Weights of a small transformer language model.
Size: width 64, MLP 256 GELU, 0.788M parameters.
Training: a variant of Adam for these matrices, 117M tokens, 9587 steps.
Each number is 500 + 40 x the weight over its row's rms, rounded and kept within 0 to 999. Layers, rows and columns count from 0. Numbers have three digits each. The size before them is the row's rms in percent of the matrix's.

# down: layer 2 MLP down (transposed), 256x64, rms 0.245, rows 24-70, columns 0-63
# up: layer 2 MLP up, 256x64, rms 0.247, rows 25-70, columns 0-63
down24 102:556534492446470494530471459488503561466490539470497494440502562409478510489459446494565460463453499487425510466506499481500488474537468508529498604511455440566545479450453473547464550427503471
up25 106:535519453573465567551443537511492503460471560567465524505543519484495543518529506508482460490489490547460541549547526510535504531538448611459472477506478444516515530426440481483435478443434509
down25 101:513550463495571552486478469470516475528530528533511497546494467510535475469487496483472520572497597494436450469540488526471481587487447420421471498499502453551483415528539476475526467557573499
up26 102:454511480523524546429514497506532538462447507523581549568500453501497509475518447512467517513507440567448522543446513534500445529505436606481562448496480485545522542448473561509442559502499511
down26 096:484518558513512431551521490532482511492534501462466498495450491506427426560515542525508561508536427530524562498481480516513522515442473441511542448576508449441489514531465516460542528547391550
up27 096:495468473542518595480459532480553516473452476429438520514483428443518546501542425487501485535542444515521501496512490458408509474477436476500484500617524509497509527555483484528485537474540436
down27 093:467539470491518474519494523463472513482564478526493439506425511437457490499512556528485541526544533484450575470528596493532550431478492563463436517477503520436517530579585514506542449472479529
up28 098:488413512569490543566489512466566520477465540527509482613519540412504521509450497444521529473511519534464469564504485521453498483543460541528495514566480438535553413484553478512478504482489487
down28 111:543487444469471523520511500510534522512467517533523468495394561557409485537478507518419460459539522464502488570536538528441482571511480489496455461460516564522520546486477464526453535471424445
up29 109:463521478484505586482524560490501528540442529470531475539447517480563514572589531447493526523523479463489466524579521503468534471563378517561436478542527477531484549514515489499488509521456524
down29 108:464500516512455436513513514501486497501536470501525507539530572568460432490457515467513502513499507589521455472496562444554463446478525528497434550591412562495450477500459496472595508498490494
up30 100:415476523438460468519499569469506486517540520531494583568449494513522574499570464457507471514464530585486480501517531484504527454530477489503512497534583418539504544506543554421497476495482547
down30 109:540566474531444531510538503527469519468463501474558485435479490579489435564441559565514478469603499549551543469482546484507463544493473462492472513505559465512462430505421495532499504534478481
up31 105:453528578478486506503480489541563489451482547519541510578483463507530519412487450419499529510542446549509518439517493503392507433501488540485491497480494432479510508484434537508427539529546474
down31 099:505526503554507472480488412447481364489520486540463510475454410512467548490527479467621452519434496517506491506504492470465509485414540454457524531505450476482494547510498481508505459482506515
up32 101:484563496489508492518464527519474499517464507552511489451451507448587592494554489545485448442559511484534456491537499511504475388494409525497433497535486489493489486440461569476463532448529461
down32 099:506504505442532460458584517493487460458479466414483484504553502484469455482558412468510531551494491510447442424456450471465506485482476492604519501534507430438500517487466521434492544539526518
up33 092:420484490527511465494492537496475540509487569499532513566431500530448543536486547445552490557470466533444468473513434490506453482529565523503449474585566471515584577522475496476471519469520550
down33 086:556507525541502471557460501474435485508435495568431534471522514537555479438486482554400511530567486474531513477522494465454465552484585506498523480471497480517476575509540478470457600517490524
up34 097:503505422438552491519516555436550520467505494491509559481473526506517488489527558498489533509459489531530575445547470526451520432539504482390481492510504475483541460563478552480480521525389445
down34 093:448499531554421515440513465519512464502476485561485475491514510524524539477458398535486476508541549517492484545445502505579466578507429517537467506495507536442498475563464426439540493503579478
up35 096:477474493497552475438499564544503483455481587517481449557457535529516552537505494486476510532427470527448591517529496534450538458473461527534474485517505432453499532464433572470513567522522565
down35 094:467471484476465512541495462479537483472568513434540506486512419489529522600514559547495506564483502458560544447544474498433534510501576489462528522480454562486487479498482461516456534603454526
up36 099:434528543524438458508429490480567522503496497496547573481540494464597475482464485514513527524469458469482556579510540496427496506466446554399493511586464445494502501489453504483521506511525526
down36 098:575494544555442494504553506524546514565512561447467445506566448547492451576477481495509502530497499459531461532502464493536548508569555441558501546513514523425479470501534516545568500475485432
up37 103:505529510499473542518477511486537563510459538492519522517427562524589606538480491530443535603519470494443543571534488511481464495473451565512526453480485504487518559491445523532483475557548481
down37 100:479497422510510515498563478494515523515501568536541478469464460501453377530502501530483446519453475578566482480502427496550494496493527555440477466513585550534476566514569477475523466491520488
up38 101:479548516511506521503438510461518503570533484546503494496503479516565474519500487499506537499443553469544522442568432571496571449514462509436449448545507512536537500503432586415452477450461501
down38 107:548497432520433514548478530529526562485527465464513572506523481536491521458514505495494497526530557473476493471436567419465557441495565506516539490531442470559489445498498596554544490447525545
up39 098:459554495548495505528444470496587554441506553502486504493431473445497608490568483537534484548487430547457504530537549534472466452497465556542554513500510466525487491552560489486510450544458496
down39 096:418495493522523578488492447466492527532509485596572544458487481471506535501507552499468469501482521546520563531499595492530579505519558588485487490489506537503468592506465529526528490511449445
up40 087:514490448549455479488458490508499528522454485470519493519462472483447524465512509430455446544529479445456476570561509529509525523539481507494535457579549438504618497521467472493429475399523488
down40 088:509559489406463548483524445450557452496483497516449469503523472573528477556509525514512539444561460527515524477510491554501491503499504486467451496392542556523508496461474563455555456575450477
up41 105:531535511490473536485507515545551545503421523493558584516427562500514480433516487457531537513509563436475532538522516528461440492566496431519499495590463486582544494523473503546512467462450506
down41 110:470519514464528559544548481588490561486475481502542461498450544553445497501563553516497489516440513492549504526485529461494580441464531458496505456504491409517582444525435526517511507573462484
up42 099:557478522488541450523504494523534539540472500528542545525501467485571537479526398476536489491521513557496439446464477535510519451468454478502431519503496498534525467436485569461494533476442368
down42 091:488501575479482433468463480415454526473531453441545490436449474453494449517572468444499519502463503504534480484492454466543541541482539546531523539420525516524497590495528466434466534536462480
up43 110:519480489529518521445391550469513520448541557427501461494508507549476510504491537506500439514430476511458558532575492489477467554524488495494444442499569436552505492453443578474442487507475519
down43 121:500497473466448523523535506427430504557458530518510483579498506523492488496504521597435533444496495526486485544554490514520488493592473512547475507427525481483463587561539454481564525448460545
up44 098:538458416513539532483508558538534505506499459474570494475442512499484517514561503481443445451475475406480532550500524436496523495526467517515512534527541439593470475421484495447510539426466463
down44 100:521475521549511489525556452508431476523507505567489484487586521441523494444477522472639477483522441531509476479489562490494498427464498464463471540533487532506542510533536483499408474571490532
up45 101:513458496546511527497508487551550562513538504501578502487412450533555527534572511553457566480439548479453557491530523569440511402539494490472490538483532505494496470495483501507421535500437500
down45 099:551474488545516436557544550461441507449427513455571474435546442537496572441519484526521506429473554554497506491455507543535484499483470471494487475526470547547558520515541529497517484556523424
up46 108:444484525467541488490456458490495613566468558479499504466507465521484492427495455534494537526510468518519535560539386534573499434540484515457508507536534510513528513540459574550467479449475501
down46 103:506558522417513520479414550507544502434480457581582509476463497525537462511482496467454435533529510540508531508423473518502476527495515467511540545482476498505490507586452501448477405551471530
up47 108:466518467509518533470473516473520545544479576536473447586529462543490462532460526503511567441463564522486548464488490490497559476468508496423456420526524490551537501488471546411475495517528407
down47 115:513499452441476536552473492514423484484540522498513463496552492439554473517467571404533494426525490538468548489559470480446497473458565475450434512399535464486463448501474507481507513510494452
up48 094:495492466476517576549448491492518489517423490511475469480467492485570538538450498433545476523517505474512461521534522533492557518561512584454454497621563480545549479430429509479504484535479521
down48 092:540580502434517508464513464428477501507491442498485463532526537491545467519522495562501488499517478447527515406480418509504456508465461504443480487442525562427493527579586518544433529522505512
up49 095:458422443491533577445471511560508517480534514473502475521468489499540476463459487518454460548522450507537489560529434548527512394532427548473486537565435503478520506516431523519446485516548513
down49 096:520531544523476451519563517495417466522491397474479592514531482527577523514537483486426484534458544558533429464493470478505453480451508544484478480451464471490425514503482530458551516444469492
up50 090:459475499485509457479508547580501479490487554531545466624565500501505514484504531470487539523432495552412527527564499482502496500520415444585428474506523482530525468481469510432517463514478492
down50 094:489554503487494534487494520410465464454399479471539523480474553490445489569505486535534511436460487506523532558464511393468489513527462544423549456509480485452548485579475536509476488523534528
up51 105:511562504487538566480494548491539541465520551470475469527488536492595561470509493504443448565460505417533535554525452516500470430531435492545524470493481500500529571492528556516418520438500474
down51 105:489500471544481513439535547470572530473520510521540548509536599510468550513553493459522446521533440513453456555489475480449511503509510554455470521452494523448427494441456514485437392517514480
up52 101:498504480534537487516445494566535507545433472514462616513519501509464547487518481421467491561422471487513421438525484509440503500512531480492412482511506482521490467536484537440494525496479398
down52 098:505496503464475481408516493393466450427547562532468454485495447458535439574482463543494484534497483490538475480502497461448468488546581532509546533574522499497482491425490551491506485509562483
up53 107:460551530471516592479414499522492524484452542506502553523545511525547496518455508490575480487465531486468505426583467456491491445532390561471515508502490497496507504411515568528467476489490456
down53 107:544477492561498488487575564448517495555507457517542507526512493508561522524436372513438484496465439509508529472541547481484492497476422528481474534493452436510510524483476440437472488454555447
up54 103:482538443504567454487450518540546581527534517477479457521499494542569453506521451531443501539490577524505511523549437495385461491467440507514512465527470506537516453509445509459479551445443497
down54 101:537463494576526492492454532524593509483442488514525594516481566457469431444465496501430560502539497538552445497497507540553496494521547493530487521461542544436551483461520432546469523545501494
up55 101:516513518471509535514483486497536579501537539418564578475479543479569518537477512522450454549517484524451492435441447568435504462463461571462538568502456415521534500488517498490509524481500467
down55 100:490566510503528471458547501491555477511550466438484500489434525541500491550446473483581563531527526513529459534584500497503572543479576566556513473465539495463476541551489510502423551516524443
up56 090:474478467517531438542516589564506536520493536512486478485478532492561479486532417496490490499536504452507587483512482447522492435457473492462490437569475503476446510455436591417467470523468464
down56 089:505529573507479453565501504497441483496537463506470508391455482517467470490479500505441457469592487502465508410417497521438504411517578492507465472478463509462522498485497444465514523484495557
up57 103:512525473542545543445461540491504594507498512526545499502451457547526520532515478466401443486496422514520516460516488528462452497518489475476466518457519489510484505426424537380511482541434525
down57 097:583491523527484474425529468482497498525512528496477517497517510428516472447466523564480511462528472510584468541434531557482543409510403527578557509468486527490450528435515501525482503467438504
up58 098:460464500486475563528478507585513474568497515452518514549482478397494521473510447442505438517550525461429499504595498521507452495482504565484544463529465387470516453478464511487474494481466516
down58 089:509517474526532511494525501519456402533501487561491480445462463476484504536477480600470459449544583506531509498466512465526555488455541507505539502436475567415438477536570519501547519514511423
up59 112:481472534516551470438468536444493547476395535475475521572418561492470532547504524479472495456447584513492563531551489587467445490496482513492455521537501482492545466488513550490507479505431526
down59 111:547517535523507488472491497494547527502446444495555510462570451492489456587508526575498565529449512478552489453488566481519588448473506460534569471479453468493493470455556524547507417531519466
up60 097:419489509527506523510444547531528547491499545416488499503555537508526472454507436513456464489414504490509550439448488516510549463476459496400448521493508437495518459441538584456508455463482507
down60 097:528536537549554459537486520470480487535546509423474501588521470450512478482434559461467577494522551425452501459495583520515554488497547459515484462469527477517532549468522517555460477554513568
up61 111:499497480451547476499398494480541507478507536528536464524460545497573588508507565486476485494469478589526531518603492475440470500511454476556495471513505511500531512450473540507403441523451490
down61 108:508486509556548470515533517502467552577542515497474477523529426447528525553469466514485463454467539488556537469406457445547481497421554431486504484507436504447447532438492477502535510573521477
up62 101:531463469486550446512425569487502508566476530516529508545494528478522489408603483444568512476467584496470448524509511468454494501494471489421453465514508495521515434481504463414523512510498547
down62 098:479506563530536429471525520498553515426528427486464460453498451522483472521474521487543463513507470479450536510537496498540501541513518467551514405466502546414482442511485465630509472504554497
up63 103:448422507503497539486444545507564508497512505436577558481538482448535508506491466507452487524507395513401482541492492558444511487548463506478496541555445505526538440500413536495480476503496478
down63 106:496571550536537552538532480547479472508535572532505558481442542470555520475524507557521549531501546504487543544477509503504527490493519430453471387423466504525443456521527475562527537508481434
up64 095:511482440551467421451484520485516535513553497552537502464413467455535531509564443408488454533464625504495548524523464512470466521492510496457486498528496460546447490460526492495492444446480518
down64 089:474488506389485470547575429493498444501527452479510415496463506500460464465512559429491532560510489564451550487503465521492526471486566499472488469529530499469491541597534490475457539539555500
up65 103:514527468456468517535498497551550451556420562517567531591487529477464556490509496446481522550484529454462543432545459493529528493507461561448559519556482417516503482493509500487466425456506520
down65 090:472538544485503420493562492509416394491477497471510455477513462476558455447521536477443512503507550503557526469390526484481548538442518494525522504455528527497482482557530523522542538493584490
up66 089:499505532520524507497534577565524497560516463452531509461464538450506492510536500457476540525485486525495583517500440566484450510475478531387569487569570480488500491432438561466541451514478509
down66 083:525516502545503527477546539499514451484569483536556399452584500523500487538482470517543467450478507438515480505506512533467467505438576502525585487500463579503484549525576473519486552545515568
up67 096:444475437523539532518471528482593507481439489467490507508441498543462629500510487470486445503523559506506555516463535585459546503545493529510457500503498512481497474559509519544439597491469499
down67 097:491566488509459482462510559441435506473482450506471471475520482511452522474560567488494524517476460516454492529523516424413559482428501457533484454551435467450538500432496564495539433513475544
up68 099:438480442475489491558509505489493591539457529467510473524488532468467504522545418455528514574484557452482526487525459497521449374542483467496457512468563480540475510490477456512520528426449460
down68 090:497543482461507491461519491531455509541529424563468504520494534483550425466492492478458525550538510469513509486474498466447515476442609476497485567545505604398520514559526497483475561492462475
up69 099:430479532545527521499405591552560528500491492413511517454473502464561507508441527480501518491486471459506523469533512475460595453465473521447497490567519502495492519409515564501521483541488552
down69 097:485438499481452480451498474459528529478505551428523465494506472435501437460447537464477528454528473502525478474480466524534458539471514508486462516522574523442557465509486407459431416580556520
up70 090:426488561538526583519480492519467594554526482451558534538469464428461500429521520445510477451501537490473474525546497498504442512544540573474528513500524486529440529513512539495471536466409474
down70 075:478550468496554448515582490534526516481555503525572522412456450626549541484505527498520509458611491513482509478498443490487512513540512457501504475529471463469439444485521533475522539502485461